Each number is 128 + 32 x the weight over its row's rms, rounded and kept within 0 to 255. Layers, rows and columns count from 0. Numbers have three digits each. The size before them is the row's rms in percent of the matrix's.

# layer 3 attention value, 64x160, rms 0.0658, rows 56-63, columns 0-31
105:098104134152163115122136123122139092134097059126133167132171037099150108146071114136143152210172
098:139122123178143133151131067143096109115122119118092122121108086196099209144162171179068170152116
100:148122171109110072151175106111131152146157130133125173126132097067099064137134127078153121111129
094:127142113066067143132125203123141185161150185092111118117071163134138117065180123084102115088101
109:125123100191154165117099073164177095120113143096132076127190112176117149137123084154132168102125
106:175148214141128118096066050116124142108162143112107129117146146093122118121154157113160073123129
102:077102143170160113137147156102144149170150136125137158097098090088141157108103138093153103117057
098:147149182147117105121176107112125140160147137115173139117084108119137127135154173097139097127096
# layer 3 attention output (transposed), 128x160, rms 0.0665, rows 56-63,120-127, columns 0-31
106:149116136125133147121136115151123180131122098123086162062111130132147148142157138150165087117146
105:173118088166127181134155135173126118087172076085186114143120172094171099175169101115168147127141
112:132144165139107087124105047085129093123120151147078169099070088090106107116116109163112101108089
101:107107146109094035174106093118101095100111154147088105192139114104082129102128108182100121159127
098:121091097136172117161197134131130161146172136130193133145096168159161138167212117099104061108170
121:120146104097072166126113142099121125088159112117174089138123127152125122141177134163074089188133
097:117141111145108104132118121062119104153098140128126087147110147112158083087102116174143170132131
096:141159154149092163101111122102120088170107123131090104119115099101113116118081144137146159119071
101:128145097131172132128101056145081104144107118114078125099071091152133165112113159113124139151131
089:123130098174103151089096078091100109147117150152126153090107101118140122179195151110112169137152
090:127129118128123109135154127141117140109148136086069146106114199167162131106099107143148074144095
093:118158169127080132101142160124148162102103163090117171118174183153099137108103071160117115095108
109:146133154156157084167099093107124093151103159131143107148099093142164153150162152150057100117136
098:147132139108137120124094112167205078059180157137138122028097082169131176171161165130153159070177
101:069077055150108166176154072112119137164128099100082151108080106095136123089154144120122092118127
099:107108124115090161153171133146139138124152127117062186072103121123148128132157147137168136105138
# layer 3 MLP gate, 448x160, rms 0.0643, rows 0-128, columns 0-31
127:141142179091131093122143090117101138169169147138054139101120117139140180111153130198137100090193
090:082164128062131133104129185088116134147124115101114162098114085123119107134122162075181168094137
089:100116107140132175131130080187128059123141129146137165148115132195155100192151156136139087169140
050:112188129170099126136181184101134081151054108108124157133151127125171134112122145147108074077098
097:176133120137130111136118128149216119154115137100056113112146121055099159163146140062155127163083
117:073096101112152102140121182162107104194070049115146160104142103060165151130155214107150087181101
074:099128115217092079137102078086126074119150181108120155140136087129082103158122120149128157101119
036:147126112120173129115151102194083063121077114130129080162130139130183111160125155158087143148086
032:092108098104130145159175142079166151097101116135147153140146162065140150098112144127061063125135
054:133162089149165135122129173088110097165142081097163172144069167106120143113103127099152080133083
137:125104147141150114177119151143154099140094114138087165082107104118200147125129135204077115142090
034:137078147154138138080122125082137145160130212111128111174121185115152048113162131099094145173156
090:079104145163134123196138078119111139106152134143054143122121096128181142078145159152113126116082
050:136157192145053115130093054168163162076121201132103130080128152168130173100146120185106140048141
097:196156112150139069155105126143143142148118150161178123099150125105106123170105111119115082175126
067:107144101084132170133152122140115111115110088139113108085170101087112116119058087120113126060146
094:075138105116131134150212140162085168184103098098115205117170130101158108132046179081155062105095
076:143131150148124085117111148097173127114096152172128106136165131188129089189154082114126091139075
023:141032146073159165135128110154090116119135117114136124086155070133125110109114164153193129101148
104:160126138157156075128082065115064107081190141123105136117071127146106101078179106117107188124097
121:131100118120169137130143176112119180185172193095117145117127089139117098171158154114120149103105
025:121179097175091142060120122124133099076123148172116089043142070134125153110089121152044134072151
091:109133161156134174117148131139085131212128157111144137168116100037142163088157152077120063166131
124:144133170143078117159108086143123114118153232116088168107064101091093162151115138116092157111075
038:106150106111146117101174058082131154171136094155099183068135126149127062109111101159141109120087
096:106131142094092152084087117118133181149146126148116139111131134147088146153206129098156062130188
150:113114090154133094090175138122158151162109136115147142102045129089111137129065137163084175115152
111:167137079141150150139164086123107122109158168096110122142155116161126103109159163135204139161081
033:144066191105084126176091102215120118106154182093104130068128109169108116105133131116161175186117
067:114105130117159153110096115112143151083102092076134126134241069113113117123145076089020100168114
047:141112079142141120170166109117130145132131147123087166088049142088152111160165066142056171166139
053:114178129120176078157155095117117080158111121152123145169062112137146183141145103138170151140158
046:144076102041119113124136164091124100149132086161159147120158208119114195106056135113142101086123
044:096210100091122099097186156150089159151136122154124186180095150106132135113105121154205106129104
099:144122086120181100120154070110133111105174152125081055164106126151105136129126135154115124144141
120:134078113133136198138105147166111083117086086170106144100103107061191153156091121149090118178124
131:077147140128115134109071133154112116139126105148151116107211122149086158196140192097071123198132
119:135139206124088139154061156123129109120119142104042098128165171115116123106102078108091137120144
131:147186150095073058141096196144188095148120157130140152092125125060124085105111151071108093108104
124:107130164105100121111122132141192131094074165066095195137140119114113113095106173059106077144071
077:141178092153119097123164162135132100129103105119151164160138136099131105164153125116191160189102
134:172123147161119067120111193143192123099116120200175066126114113137142127159131117117136153168164
117:173129123182105138180148097127099064131147073088145100146093147108104113146094152111114118140078
123:101118130193126074098123131096156104139098207118164104123073102104110124159083136122175186114132
076:168155189165136121071126149081122130084061173128204122140190057131145038142129083112102118115118
111:148130209120088096133062157112093165116111116164131099092066088124159149117186109145119148127126
117:121168132141126124204102133178153082115176143146097186080119111114128121100165145076099090172071
108:109170126131134125146049059123105156083108174135117106096124142126099083127138161181147167112140
086:103105070124144158101170097114115033148133103111137177106132172124123095130079143085157094139107
106:065122120151132141119091133139139080093078113098165203135087153121152088175110085112191100108143
106:128143130173109086148059170152124135112063142139128124119111147036122111121164101115092168114093
136:068152135120124127116158156136120131167126161144174150074118138096173102167144147119121102135141
043:111125085077114128126161154102137060142149057117165132161146146090103131132048148099109067122097
079:110134097060152118077126169069147157169113142168106092129070094102107164119137163131135168099187
078:095102074114148146141156076147079102140128082163148161131126139150130125158130132183081137086075
054:087151109161140136202140179093150145122102154104104122133091090124093182102146157149077089100141
096:110186083097101103120169118088119097098149157146109173095117122138158163134118130112148083102118
028:140050124096115149128100121126125110084118162190138098100115129120078130134100054141096143084157
026:126054060084141157054130101139106109117127061152140153082159152119154167142112125122198114091117
083:196161139077145134155091146131114111120113098168219094134132123123129141184126160137114141159137
075:140107180090102125150160152141069173234093113169115159090157136100155113056116109139173153159150
125:121153177105094090128105100095098151139119180106087150149174095109061098096118153123127149107096
120:204123116150147156161155162162095161113154133139161126118182136096144169092141125178080122158120
094:173152105099138112120097107128083074107149102140163150153107157127177209180142160181099169150122
120:164186104119119090116160110112137133096134170158094109100120116161068088173183142110116116121168
026:120165111162150115083123148105137151115181093051134155157138178112146200121167150076171113115102
103:137132127082133109152154088102119131167112139126042172101077165078154096098132146160103084106113
025:087167140158132128134152163138150193151175069138109142171158131089108099112082122110184133167171
115:148138194120104034108122157145159176109161151114069155111110170124141090115125078183154176114164
090:093173121093105131126097122141115139105118151159155114135152139106071144092129097167072129100163
026:161146113139181140144130108168127117165167161054138182119119103144143070140065111107169130162122
179:167110188156113100168108131132105072203121132146095124116105119058148140146126086199099149071089
140:158100159155140137204079075133033061139102120125086106120117073135144118132112113176101103088078
067:157062130123127113079136169123101150114110129121101161128098104127177118137126193167181133104084
195:108124132114152071170168096119147104137130182105083161123143122098166092123111123134098114097098
115:129112152184158080098146162139123109107100148143135157114140081115126151142088099122092123122152
119:133146099143139128153206042083100139144205107111122144123103162144172123130171125172098127087154
129:173210117137064090116138086133101172159161142152122128125058097085154131110135134171151150086133
136:148145166093111138095127128137132145116133173138133093135107125145164131149121115123145117107136
044:162133186121150135181135150103174092116129123207153106188127087165142112125098093178084170153116
056:143107129119159113152137134086136102231146082137127171170132156112158088065153179097154079122101
085:137187145176092081116086119120131149107072145127176072126165110126119087167138116112128225164134
116:122135156157121133154086097100090130145132149158086100087160099102172152112125145113095166129092
103:144106110114185135115074143139174149087210145147114094124044176155163125200109118134103117176199
112:151117090054138133105051154170092083097148120155172153128168115087107101181104159077153119163129
082:140117137178159114133171097109170103088158148156149105106087124141151107105138083162057155106119
066:114161130096186148110147156113125144136136129140093140098129146125159157082107098150162097173165
101:122145079126116151114165150158202138099097156052150120118196122176093052147130137109090115110111
116:154116164075165112167140138123070098145102114192138089115107121119139151150069171147167123161129
047:106089110103099180125162119157118236170171121192109124108159160115120189158167148107058061118123
102:144123097141108164132152078087074156155115088068087188113085105123100164176113133103140107083123
062:118104097088187158095122118139125116136157090134168115095114131130112120196100151123153096134133
146:118116182095168076134119128099154119180140130118121112119147117145153118115095071142086133148074
137:111128109110146079121178045163084114108167139143076111138136077187081150144118113194126117174171
101:136137159077195120093107112122117107198151104137129126081139142090092115145140139082107105128147
112:137092142142105129160075181144179120098093096113070111132214152090048116108141127099125125128134
105:117171166093128082150150146102164088170134165111069172070107133085144113105127118074152178138074
085:133118146162117115109155168124158107155100116039069177118157133127141131103142066078127100125102
125:115124153149153031146124098146135168139187169146111091153132097131117152104091116174102138123109
086:114152177105085104155137130116115168155119134118082171144133074105120114094149117134177152085140
112:088137095079139167134140131135136122134142061089097169129105107106131078111157115114109071131058
118:135102130115110113125142121064121182162176175172127111167144149167073126074164154099158155117131
119:182138187146120049157123199176151101104107105118096176132131145138129121120148130092153220130132
025:146000140071107104135115121158111107107142091177134171039095121119124109155160127146158143145146
127:171136141066178134054135142131126113113088094216149132117129126165140105203142105125146131093164
105:139099171118088093138087158133127120191139153162089122112090105105124139061132129140145131108195
096:147152151154106104074123182113132121091144163083148161142108123113105128131186150078142161118092
121:096112134123084164203117080120149150128091117114093119120150115059146130106043105158025121109138
025:144149166097140144143139129155090076120181110094132147178146153099157121133089127137161130184049
123:149122135141100069223148115146161141164111115094085193101143157095157115093148109146139099186119
114:122157149131140093090162153101132151128049156110124154143112079108139110174123124059189142118036
124:136151140086101138106134157204161114101108167167128132042111030088186136145118167071091115150140
033:122115101129130137152099134169185185146181182150138108127167075116119101125113149120130124066155
157:104125143082111090163151098104139076152167142101093135124135058117053110079083160119097144131111
115:144132096182118086136188163107105162125154126107138152160105154106145094126127103120166108120114
037:137193110161171124119143126154156173117087179104120193178127094114124115153156094116121119175108
057:156106128161107086135161106142112201104157125073103198155136115155142088096149125113244086100081
116:142147211133120093114151128156133154137140143122048128140157106112163174134107139140111165157093
068:123145141122155166132102074117129136159183109086126082099218153155079150173092163152064104130186
053:094125097101106127138114118126138161147127132179113111038065138107134191095083103137132129129129
100:124171115124142132148073088170140073079126169145115083108166138180098128204088111124128121133150
114:169163135180080102167098163173086101112091162120140147131186129124100067126093077165133144126126
098:117131095143131133203222122095072145140148112065119173123116136119143121063072109152124062107078
112:119109105136169090043132159123121091074117184042137122094074113145136170154151109105144192118166
171:138158150092161103160155068126119101119099097123094171123091112138155119147164120168126160144125
038:136109100136107118129111075150131081076084096159123117221142083106167107162157120121082125158116
100:131119133147139131189153160146121079161114135148107146082117099090183147105149150091133077158079
090:119135096113111127146146105112026167140220109151113155080066126112164133089146102191133100109117
070:102143113127156129127097124140129012090076156191140063120095133130081033137158097153134120140114
# layer 3 MLP up, 448x160, rms 0.0606, rows 0-128, columns 0-31
132:123115094146082145106079176072086171161087152166121097141112108133209167126084107149128112135129
098:116156158117167095166166168124099095163143147067080107083128078130127103124117139086126185148111
087:122166115165115126121115175121132116170216120182143131146157097145059157105172144153171127088143
057:140167121095137120144116199139120095116072097116200099192140143121128103151100136131168104147108
090:111120129121097150140112119091151128169076123111103128131163120073099122146141138119135137110065
110:159097119097173197106057172178141128146159138078120154117158099174108114141121123059167118160124
071:109116131149075161178162110126166094106140165123114116093115099150097079103089103167104072110090
037:138099120111156162133103157134129137099160110102168111152172166117131123183086145126138132115114
034:104101143169136098071142119112045109207117079131116190082130133098156126098161061125178094120089
056:140198105126145152132139139150149122039092191145142073149116097164134134148160169175096107121105
136:124126224100139170125108075174122196146135153100139098161135125134065138123143170134081168071135
053:136081121171132133096129134124144070109089132106136152169159103164175101137114145110144152124109
092:153121176134045096181139135131142209130124163045110120175173116132133095092116192150116142133132
054:116167102172186154057126147089051121223128099170156142131106215041137119129087097143154130140126
087:104126120126110166141187116151099090136191101143037108140106149125157134120172207136164165116183
071:156146170128129083116051109102118121157138202082137094143127066165094120071154075180178152142147
096:134110122170147137134169129188090126162138133128168099140198118094130156127120145160094143128119
077:119097179125128133181075104109156085197135176104097128085133137130090100086098101138125110177073
022:132132116117147136159079170115128031077108061155169139037126110142152197124096096107095084114099
110:127097134119171132154147112110178110176155134106162108153103132146150152126114113237120091134177
129:145213161155117100138115088161106103126125081090099178128100156093155148083114110120135121164116
024:122176120161136084123162121099137074129138084241134128159124152092128047114092095140079101141101
087:122107120116126086092084140144155134143124195193082122083131081159134141130173127121099186121152
126:099136170144099142100121093140118174101184199093102142091111109149150108136174146119102107095114
044:127123131166087103127106166155175168109157200150132116097124167167141142096159157134163085152149
109:124117106144178114119152106102153096152085177062153110125062182174099137110083096152132154108103
132:191118134132181071124095139134130080115144119154179075142129102148132125177136146134072153171106
113:158097195122076120143076112123144170119093175192077137129185083121109128082063098118155095153147
032:135078070116189150154148151159166136135141157110102109086109099133121151120107124121115113152150
068:106187111158111104108134077117099201099142182094093184132117107165123129096222086149187192119140
049:179185090103165160084138128158129131163130105180174063160119198124111099134211063179095134145175
055:111145128196140102159132088112098170177150071135159170171091144094107127075161126140196145185103
052:141110148104167136148204159137127132162147099099142160088158134103145133126094064095181068090125
042:126124103109168127138104110120140196132110121096137160105127088135106056158177149118070115110172
099:116118109092188135108156120150122104099142163059114076166151146199147151156092133127160135146124
122:160138180128151104079080169146099127143090150152079146148141117146138082127141108060179124170090
122:146121142141107142134085116149109113116121108066109180127133142102119124108144187061131115139171
123:168152210140109117117068116191115118082053121101102087128153145099138136104102103090113162115174
134:090147165169142135070095147147149146156079118202132129103116073158081169175144123106123132135133
134:126205127128128161097136095139175084111100108102100124108099053148125189130080139047151158186127
079:144122110075157158164172166063172171156133124086157177155141154104151096114143158103174111082155
137:175142156150076096135107133098172128129148119116139130140095121117134123046110001089143129156127
110:121133129156113180151154148118084100147086096142188148138118151125110145148095181142115106123095
127:071120075088106182122219127117103174192145135114119200099106159114122160098133131154069144092119
085:168131094112191145110120111139166140105194166146157097101172110149123085114109136105078102150113
112:138139109161118121089112134168118121124127102053127194169142107093125083162145136071165125173098
114:165137115124138122127108155125185098107128169117043103106128119115208119081164112176121191141102
104:119123147126125166110099153136148093122170104125154098123092111154089198194109162097166106163189
084:144155111131155150097167116077152106070130145153163073108149084161121082154131119177117105127136
109:086104144131106148153145118088109135207075088044097153118170151074162098067135112094120123120094
106:128156149157093121186153092145121156091171113120049142100123141162157108035169112175118145132117
131:179132137095110141112104123183121106158155093129125050134135157156107146169078186198106102102219
044:136100151152105152139133142071127113168132119138131176077148144092177079141091158087187101181117
085:076127155131073149121163110132064174079101107111168195156176182167146134103093123121119055063072
090:120119153130160095137087130081100171109148097079158108168167081110091130114136094147099084135100
056:118151074174144144193131118120162101142122148090103130184111074109128119099158180157070125163161
096:140112077108120114097059150152144046154106175152140159079097148112141138206071148078169080164142
029:126099065103101131143122164168124124152145115155141097142093126093079160133056145135125065150215
028:131165137082133139106118156242123170119155082158137122165134158110126208163066217109172100159117
084:131136082136109135152182052144107206063188189150092065134149130175125152134133129183139145092158
089:119108173132061118167119139139204049076150142165091170161122102194135100142135091171171117130134
130:116154087132168127110155113112044132101141173085115155128150139098120108076062143171174109148126
145:134080089148147149125146154094122157097127136178179086201178171151144140103120067159131147099100
094:155130181088177132150068147113136147184156143160124148122149127100117082111104127051112074129100
118:155102094153159127181115125168083108197162069095130097139124172086163195095134123148144144115112
028:129055165135139102110175111149101135138123156150131139158082113145128028095124064132142133148103
103:153057094085144117089165154061142182127128106162165142176102172142165146115152150152149131126121
030:149114127116048146131121052034179149113154142172093120095087117173105118146161162164072130122108
118:102098130203117101158070164153159080081129119085121126102141089088123168107117077063145145154092
098:130108120108097107126203131113106208162089074134105131149145136174116129112119080176169061132080
029:093066120107130176108083111132137129130073165127136173067159116123166103164121135110089157147111
143:072126131113116143186173124118159131131088172086090155126137118094122123097169120075129123111033
130:123125157120070152148153132116153128094064122109123135137229123130108140113064126050108175164103
064:085179105161132132162195175131164067113098057095114155121201145082165078124093107112170168103059
192:089128145106172095184214126120152122154120161090086172125163152102145087092091099136082106086100
109:182156171132125123077072162114150141074085128108113085114154125136129125112192113146110193145112
129:169169134079130117134150097101134127118146128105096103135166163156094054101148081129110165056102
139:103101096113147113141134152090118118144095094136116182117113120084167116110163152093142136192026
124:148094114131079124140129102109120143148160147140120062142121124167109173099119109224067155130125
047:096103123131169136100155132152140130136114067116136173190204156101133096146151118103070093192097
057:147129098125123130117110113185098137109118088033164141089133149144111120140132163098122122118153
085:157105174177093123129073171140154079189080178158144116081119099066104078126128157052108158181119
112:058115193124124164130151112084159109162072148140144121099204135113127141109096114087153129097098
099:124103132110115139127135152088146113049107160112077138157103149187082090146117124180142092074157
105:101099138108090090118122119170094179112103139114121187118145091122087105111092127153116132137129
081:134101130113165110131124162104126084174118106100139180175134169076166098151079138077141115133074
069:121075134077155160115161153134130099120107083127163110121132153115160078145102065091129143141103
093:144126151104124163125146075115112147140164127171095129067120108126130162104073176169165098150178
119:092160100169174046111162138144128118138142106181157145120122110158132096160150164133158137067157
045:124123148147138161149133117150156105071086150083085153076164159155170121133093120084132105131112
101:138137090096105152067129123117116188124140121148157065124094135171112156184157182176169146104214
067:151098119081140140103071128119185079149130088135154059171161123101139086120123144152100163082171
142:085137170088147127138118115127139127132105169160128140126151147148140181097046129166139071115129
137:140118163125121174108112190061177133186111109139177133131141165067162106123125139068118147105066
097:169146080159152153149148144144109106044143135085135136135110117206147155183125107152149103167154
110:112111075108133112160144119065148063157162125179148110139107142103130139123143175176114140119172
105:160064158112139108119058068171111150062133076144116081136153117159092115119104117138130115116168
092:081137112113116173187106153143178089130134148156122056095157098129102126127097120106096080131119
116:102126155124100114106112188164136168181162120077123161126161103104145121123047139112182096096115
093:150048115149107114161083120133092055151105189162169174107170109096185154121183155171125103141070
112:106103135084177144121147145164130144132087090150150102137113120130206189158115097183113108101139
119:143133168147092107142115080160114101136152147127091064124118153119122156044106131117127169150201
133:154117078160141171166191143047163119141097109178146103148135098112114139134134134075179113136094
025:135098147076110143085130100124118058144138113132119127033146097069112081083112126123187125126131
127:077130122152110067141147158167114132152100122112087164140108182072121135123173077189085070108113
106:105140060134147186133168058141063141116111131156081150128138082142127129176145111201129128073116
091:084119083121114158145195143099160140090096078124132125178158176176128093155106146153106126105181
126:105157149106109125108169128152171179107165068153121138106121176177084111156129188136187110118172
031:133056159121166122079090108128070052130106055119139142043144104132140184121104116120178171076131
117:145115095114161142104137118153133103130125119140153120127129080155151162186061151112088184125109
121:130159153117129118127139076079156175162122149127097170132173045158106101132126109090148123100090
111:094126171039133162147129170101138135111074129139094112110094122092160126114146143140108075181123
032:124031119128169078142143138094145202113133129114129157081154150128110104137133136143126173101109
139:177191138164121116119130133118120181157127096186126091133119121123066068129155080096146092063163
108:111090178137103121133149125032106145124075125109090144181168175071056095140117089149164112083118
037:145244123091157157119143102125104115171111077140127138188110200126072151116130109136105080173118
061:094170105124155125101120165069094202118076080130125148133128084119150156128102121107152132112121
120:118127158166079135110181124104116090090053137141075179143154123159140107119180109126143136103101
067:147148131143158118182148140141121130143086108090116136125160184076143143071092086180096157114151
056:177117121160082147148173085121138145169156171073149122160175077091123080131136156101088148127116
103:120130178088092160151082133116150127096094156104088184104134109126165102075139139121099156111099
116:119123152122141143109144088174144122143150101119059143115091079101152185133134162110115118146085
099:138158107158105112098079126193109150079129147167099087110181161160138120123216099191115173132137
115:119116147147063159147138191121164097163082144143150130147155145138112135123100181071204090133154
138:125178162133143134177138134183128089120067066118122157112121124158115115148137155121169129132103
039:159013165117103129165143076152171161111153153185151064155141086142108179118152117147072121126148
104:086199129137138146152160123095139096164078087116089169104112133092152093165088123145099113126142
093:147150115142146123162160143102122082156076141126077163116167127145165170102096129113175096198113
067:135154132072147097113148084184031169153154116186141103152130168123141154130121151218114107060173
# layer 3 MLP down (transposed), 448x160, rms 0.0589, rows 0-128, columns 0-31
128:126096054075105139123169164173109126102097147169153105145140163153099097128086123106152153159099
098:127128117079150154079081128000096104164131130169138136144099100150095128141157151096162134105136
090:098179140159110107117124138162117111118131196140103143130153162084129166146141110133120134137082
055:101093143106193095141095156124121117142108088103108135074173108120172119129103116062112124193139
098:134056147072112165117127124085121144118106161141108083163176141157145095158172127164107114121083
118:133213097165150121127145101134156106139194138141071103162128153143108136092118107166128122084109
070:237132141109108139095112132162185196061138162152142141134091216138156170159152146147189125103121
035:131117129177162139100141078120150160094172068203161112133154146192152118109080152109134087115153
034:126100170112123184137134154162147124119110134082157122118111158130118150128117102094099106122107
057:166172132089122139119085154049064115124132109123108145025117129170161127105118115193106094098171
128:088155150157154156121120139103108133153151081103166099114109153125090132141108102132160145108117
033:115103085147127129173121148156115129122147126137172130219088146103079129136119150122149112077135
087:159142140087119080140178142129118138173119114122133123168154126112080092111116115138119148156149
050:179121104125122150111143139114151111132140093159141119103141069069156198087156126133123142113107
091:099147070095152141164154120198119124127181144142065125104136177168118112154124115104146092159146
070:136170128133141147147123160151080122135103157176145156054141106113114122131106154070142136084100
098:104133135156094172137130155168110128158099125115124173074166137098157153176076154072141119168080
078:114159142162133115147162112134063143106114158140168130151099111089182163142150116170127133181116
020:084130132189134113111101147157178156172131164165175115108152189109090075109045211165155102142160
113:078138164128109133126102099149117132107166118090179121115148168125098122110100121138178165128150
115:100157114124159144135150159140110156130183159089118161080126101152130099151151128066112133093103
021:186189102146107148127177118156138112133120157075131209146108122128146122159095154228106204150104
091:137131106131119144111176089077056150146108128163186113139121138137112126103181127121120118157085
125:133130156115146180123141126137120140042134106096125147169127151119153140101185157127142097152121
041:156149165142122113062110119081106115093170110130171160093190113112188155152136148161105135123119
106:115140126119061126087105156172130096150108144139074121146128139097109072151069128069089125131121
139:122111101099220164131150134099170164114102163101124110117159131128133177139137155103159099101150
114:146145116084117161091133131128176113098113124154148121183117129120177118145116133150079107099091
030:087163150061077118098114103147111161130095130148159097142099160096175126135119141105164157081094
065:137086125094071147135099100080121083117126204105080154109115146131137166129128150118174164133128
056:073119143101158142161128089145105168153113122094082118116118114137090093118125092119101141136077
052:172121136166132091114138115158193121160130148106157109181142133097128134072144201124108136157125
046:149098136099114118179184113163089135147147060113083140146068068099112079165103174076114152163137
042:155086127083186068109115167142160095119151181122124135163132138133110103086080151141146089036162
093:131139169128116146102143113106166117155106129109097151118160141128155131104079103174133113088129
130:094144130134108199085087055116137137144151124044118162059098134105153105193191143193146143062173
129:143129131149077082175130116148099125128112165125133154186108136120064155113131110104144118173088
113:096149109152162136132139116113124161124123150085089080200124098130141152141109137126173174106166
136:108107145173099134111064171180186123171072113187141142071080085139103166128110128113108122114164
125:117116126082130129156079162082113132166095154158166143168103090099168113112163133140134152153129
080:135092090127173112112152175128101139106113135116135111116184143139119133137117094142175156100155
136:107128208143099079155137128128112122139129129077115180122128093068114148076103083112169136132100
117:154114147142113125129139162108138113181079167169154168138108164149122156137129123158128122119138
132:135081148163090121113138127087157135131081161159128083155115123152136127149151066175112188129162
083:142149126155119106137134121106101159121051123123142170160100122067143124118133102106102095133139
117:143140155156119123100115132131125152184121056072125161104090146131114117158166141108146190155078
118:129122088100086153159129138132131144108203107100029138083122053123166119095125150138105152139085
107:112103146135091117150085090099097093152167089156171106118122126169141176189120146127163113161135
083:098098104160149124142150142069133066139110130150180078150191129172124134164154120084088134145129
110:173119152135129069133182137167203141108109168193139034109165095183077149150065144186154158172150
112:170097140138115113098169139130148103051135148105020091126144117144133108099175092153109131121136
129:138121168142163154062110143185083133097105111104132162145092151125166116130137148122170091136060
042:119161193139106077123072127169085115116130174133121182148095130124153151101147106121164133088114
090:167169143179138118173137178224165128110145127094134166127141151123135102142123090139131133166098
080:133141136114153101161125183170101087087136115099148153106098166096133123145103122133173152155149
051:121158115084107147120130156076117135107083122143105168110118141072133044147120103142148075145140
102:093123158174129110148114096160110092086119144101077108135151084135142150133133125125110108103122
027:071048147162113117121134143085117074066150132114129099095146111158128208099164110147116168144160
023:142126154131071106179104097038114132137108125142104101166061140139099085118134104108191142129137
086:113076100126097153147145069121160178060176173123087066157110084163079128143052088194094111165163
082:146168089168097142112133135111098096048154096087113144047190104094141178105127144101088114083166
122:164116132115118131188128168134189125140115109120143144111099131179140149130109109087065145094133
133:054117136100116090096109093115167102120096130116065141146121113172108118171126137039182142108131
097:165124160079158087116049133136110085166190123153165200145171087126126057146142096113118117112129
127:178111099124154119192121118151041105152209111114142107098063181113127133107194158169148118150174
022:115092103173135129087106148117085085061150098140131126069117080163162181123141165137092095144157
099:158121062121150131132177167080166148089138102141218093115151100165131183178143129161121161126106
025:201159106157111106128071128104141168141109074137174091130132153128130081132145176106117120113169
117:136095113165072064187154114191149130132100143087090180159079083132126141097138127099173134150138
096:166179106145153114115109076112162040111179167173092144151117154112136153127127175138128151055125
026:100152121152113060144152095111090153150129126177135122156155147142070054137068095126058107090081
146:030149101133097142135203107094170150097163175116072104142142083124125118090121092115130152120109
133:121089114161144131054160099086220189158173155137116076138169128155098090167118091126141177162164
067:096101065131117081185160181133143136122106064110118080132121131162093160128114153134124118119079
136:064147121095141075183168145035122125154132159102076176146115110110095145093096122157136128126125
113:184054163166153120108122151056116138162095126124083090156121156164147087107168142137104191154118
124:147143180184126152100101137095150129147138107099121120123171186154124121092170075141145152051188
139:140093083149117093129090129125138126175101059094163126127111136112121128140120083098138088158083
128:115125112184122105135176112089122085106180157151086093184159150127075158101120161166094144134110
044:127143116099059119108109118158105111098168144115199143142119135167111136137169130111177101159186
057:166095117095149145154132133190153131152092120131111155136084142117111139104103147136199127104092
084:132144109069157077103117136154158102161138095062164194061118117077145200071098159128140139120161
126:074128145099121103142196111084143133118079153140147131140137113113109163120073124125151125126142
109:111063154149039142119158108119117074150148137144130124135165145110087108109158133178148101062058
114:206145124173135155120137179082131113179100071188145116153110132086111162126109156094085126063104
081:117148115121171092105126125124098089112159112145149149121109107104106162158106153142100129158128
068:108108142120125156131076143110169177137161068082143086117134078136145094175183150145175139169096
103:131067112195168110150109119124134133127123124105094165127070101115120130095142133137073106065066
117:155135144151098092145091085113116133131139112165072116103135131139105131111109138129109142139203
044:138103161124076110111067111123128106144125116127118162166118147101116137105137094144113146100062
101:127167147137134119120153084116150155121157123140136121134107107106126166195142116150116122160160
065:160155124088163160136150122095166164118115124088193121121170084142138115105213103137147164155190
138:127090125077126122153152104087140155127131163164128132156185113140096154080100114164090111113123
112:091099095116148138132140172153119135133154123153159091141114125152122123126122139117124141147110
106:180080101143158130097129163135122074109132080087136144120119122164105133166121079104124117180202
116:128109141087149178166151149119092093158144147143166157069164139129122168132090112100173099189096
104:156129181117137118108101069178155170060103095152094087113130158142099131087104145146116161115151
092:132137126125138156085080130081166159112081161177152088087178118102166145114137128104152161139097
111:079176124132126163143136166126120112164151132076160153134191093050145128152096153103136127130088
093:109096098189157167141182108092147177132129120106097054172137181158131098097100080149119085047130
119:098129190153116115178154076217119158130153102113134137130131106101147136119117132115131072131090
116:118100102120140175154148160068160134129122152136196159153145123130162113189155159165121093115084
121:144134154069100115145108147119124096124105117159157167068128163135147108139151135187052102119074
023:125175128147131153134150102078189089137137182111105074079095083124128070142123092115113103128151
129:140071131106152127148140102071089138135117099164153130122106178138099127151098142168089102105102
113:125143112079128092141170099086138104118100094137123216140124176092162088107155144137072149138143
090:120119142103141122145098117180102079104107145103062120101136139105140126056072093169133101116184
124:105083151095105084158088117087094121136114155148100154157110125116118081115125178132171191180207
026:127146111091122185126106113138120136111118076119127145119158122118117069174135146092154090135176
120:188122114163165100201162081099113110152140133102176147124155122128163127096106111137124170113143
117:122137116107124081106222111048159121105094183192156097214110133164132170170069107072133086136063
128:078152137095175165154118137109083106134143111093073094106065103136112097123151073167143132153093
028:106102170119117164155143131064091170084101097102043153112088098100128170104120111160101119177128
140:049100109102172121117149090146141041101132185112094118101095074110156202149095199175154119144094
119:138107166121106157102119069142172127175146123129083105051160137124056107139147142152144130087088
030:120099160147125166156080095203182113189137121147088116153165107080140102130103057037137067116117
056:148095101146151094201160160162152123181119101097181165149108147114104106152080145175128113112115
130:131076092161108112118153100130142098085087127105146159152146154158135117092201112117141109071116
071:145159166085094103134118084113081120099098143128138158090151127147120110156142158079083112099195
053:176106128129160166123136146106063205103135126161122093088120106158127150156121138090155147115156
108:165074168112110140151093152105102102144111118140013162122182137147122115163154121097121098148122
116:154156169160081121164164177143108104165111135116061150078159109111117127101103087132136162125145
103:107194125114094134120162129166158144134156078156109096113148191108153127118164166162154116072137
117:150152121074099190146130127078153179129161102209120118145191106086154099127152104145107082123151
111:064142182161119126138128129094132142161103133116083195151118137087097128070103133129137097095052
035:173173069172144116136117115154144164148146137118092127155112145088068129138116120160165149137141
107:109095131154147121133152147137183082156143053117130099144086131114170118128107047174129127124145
093:145135097130137143140135114176161149129135135113100190117164193068104133123128106145106080113119
070:139055128082140118122143153126124093134159130156145099157129149066097107112058097118120137121144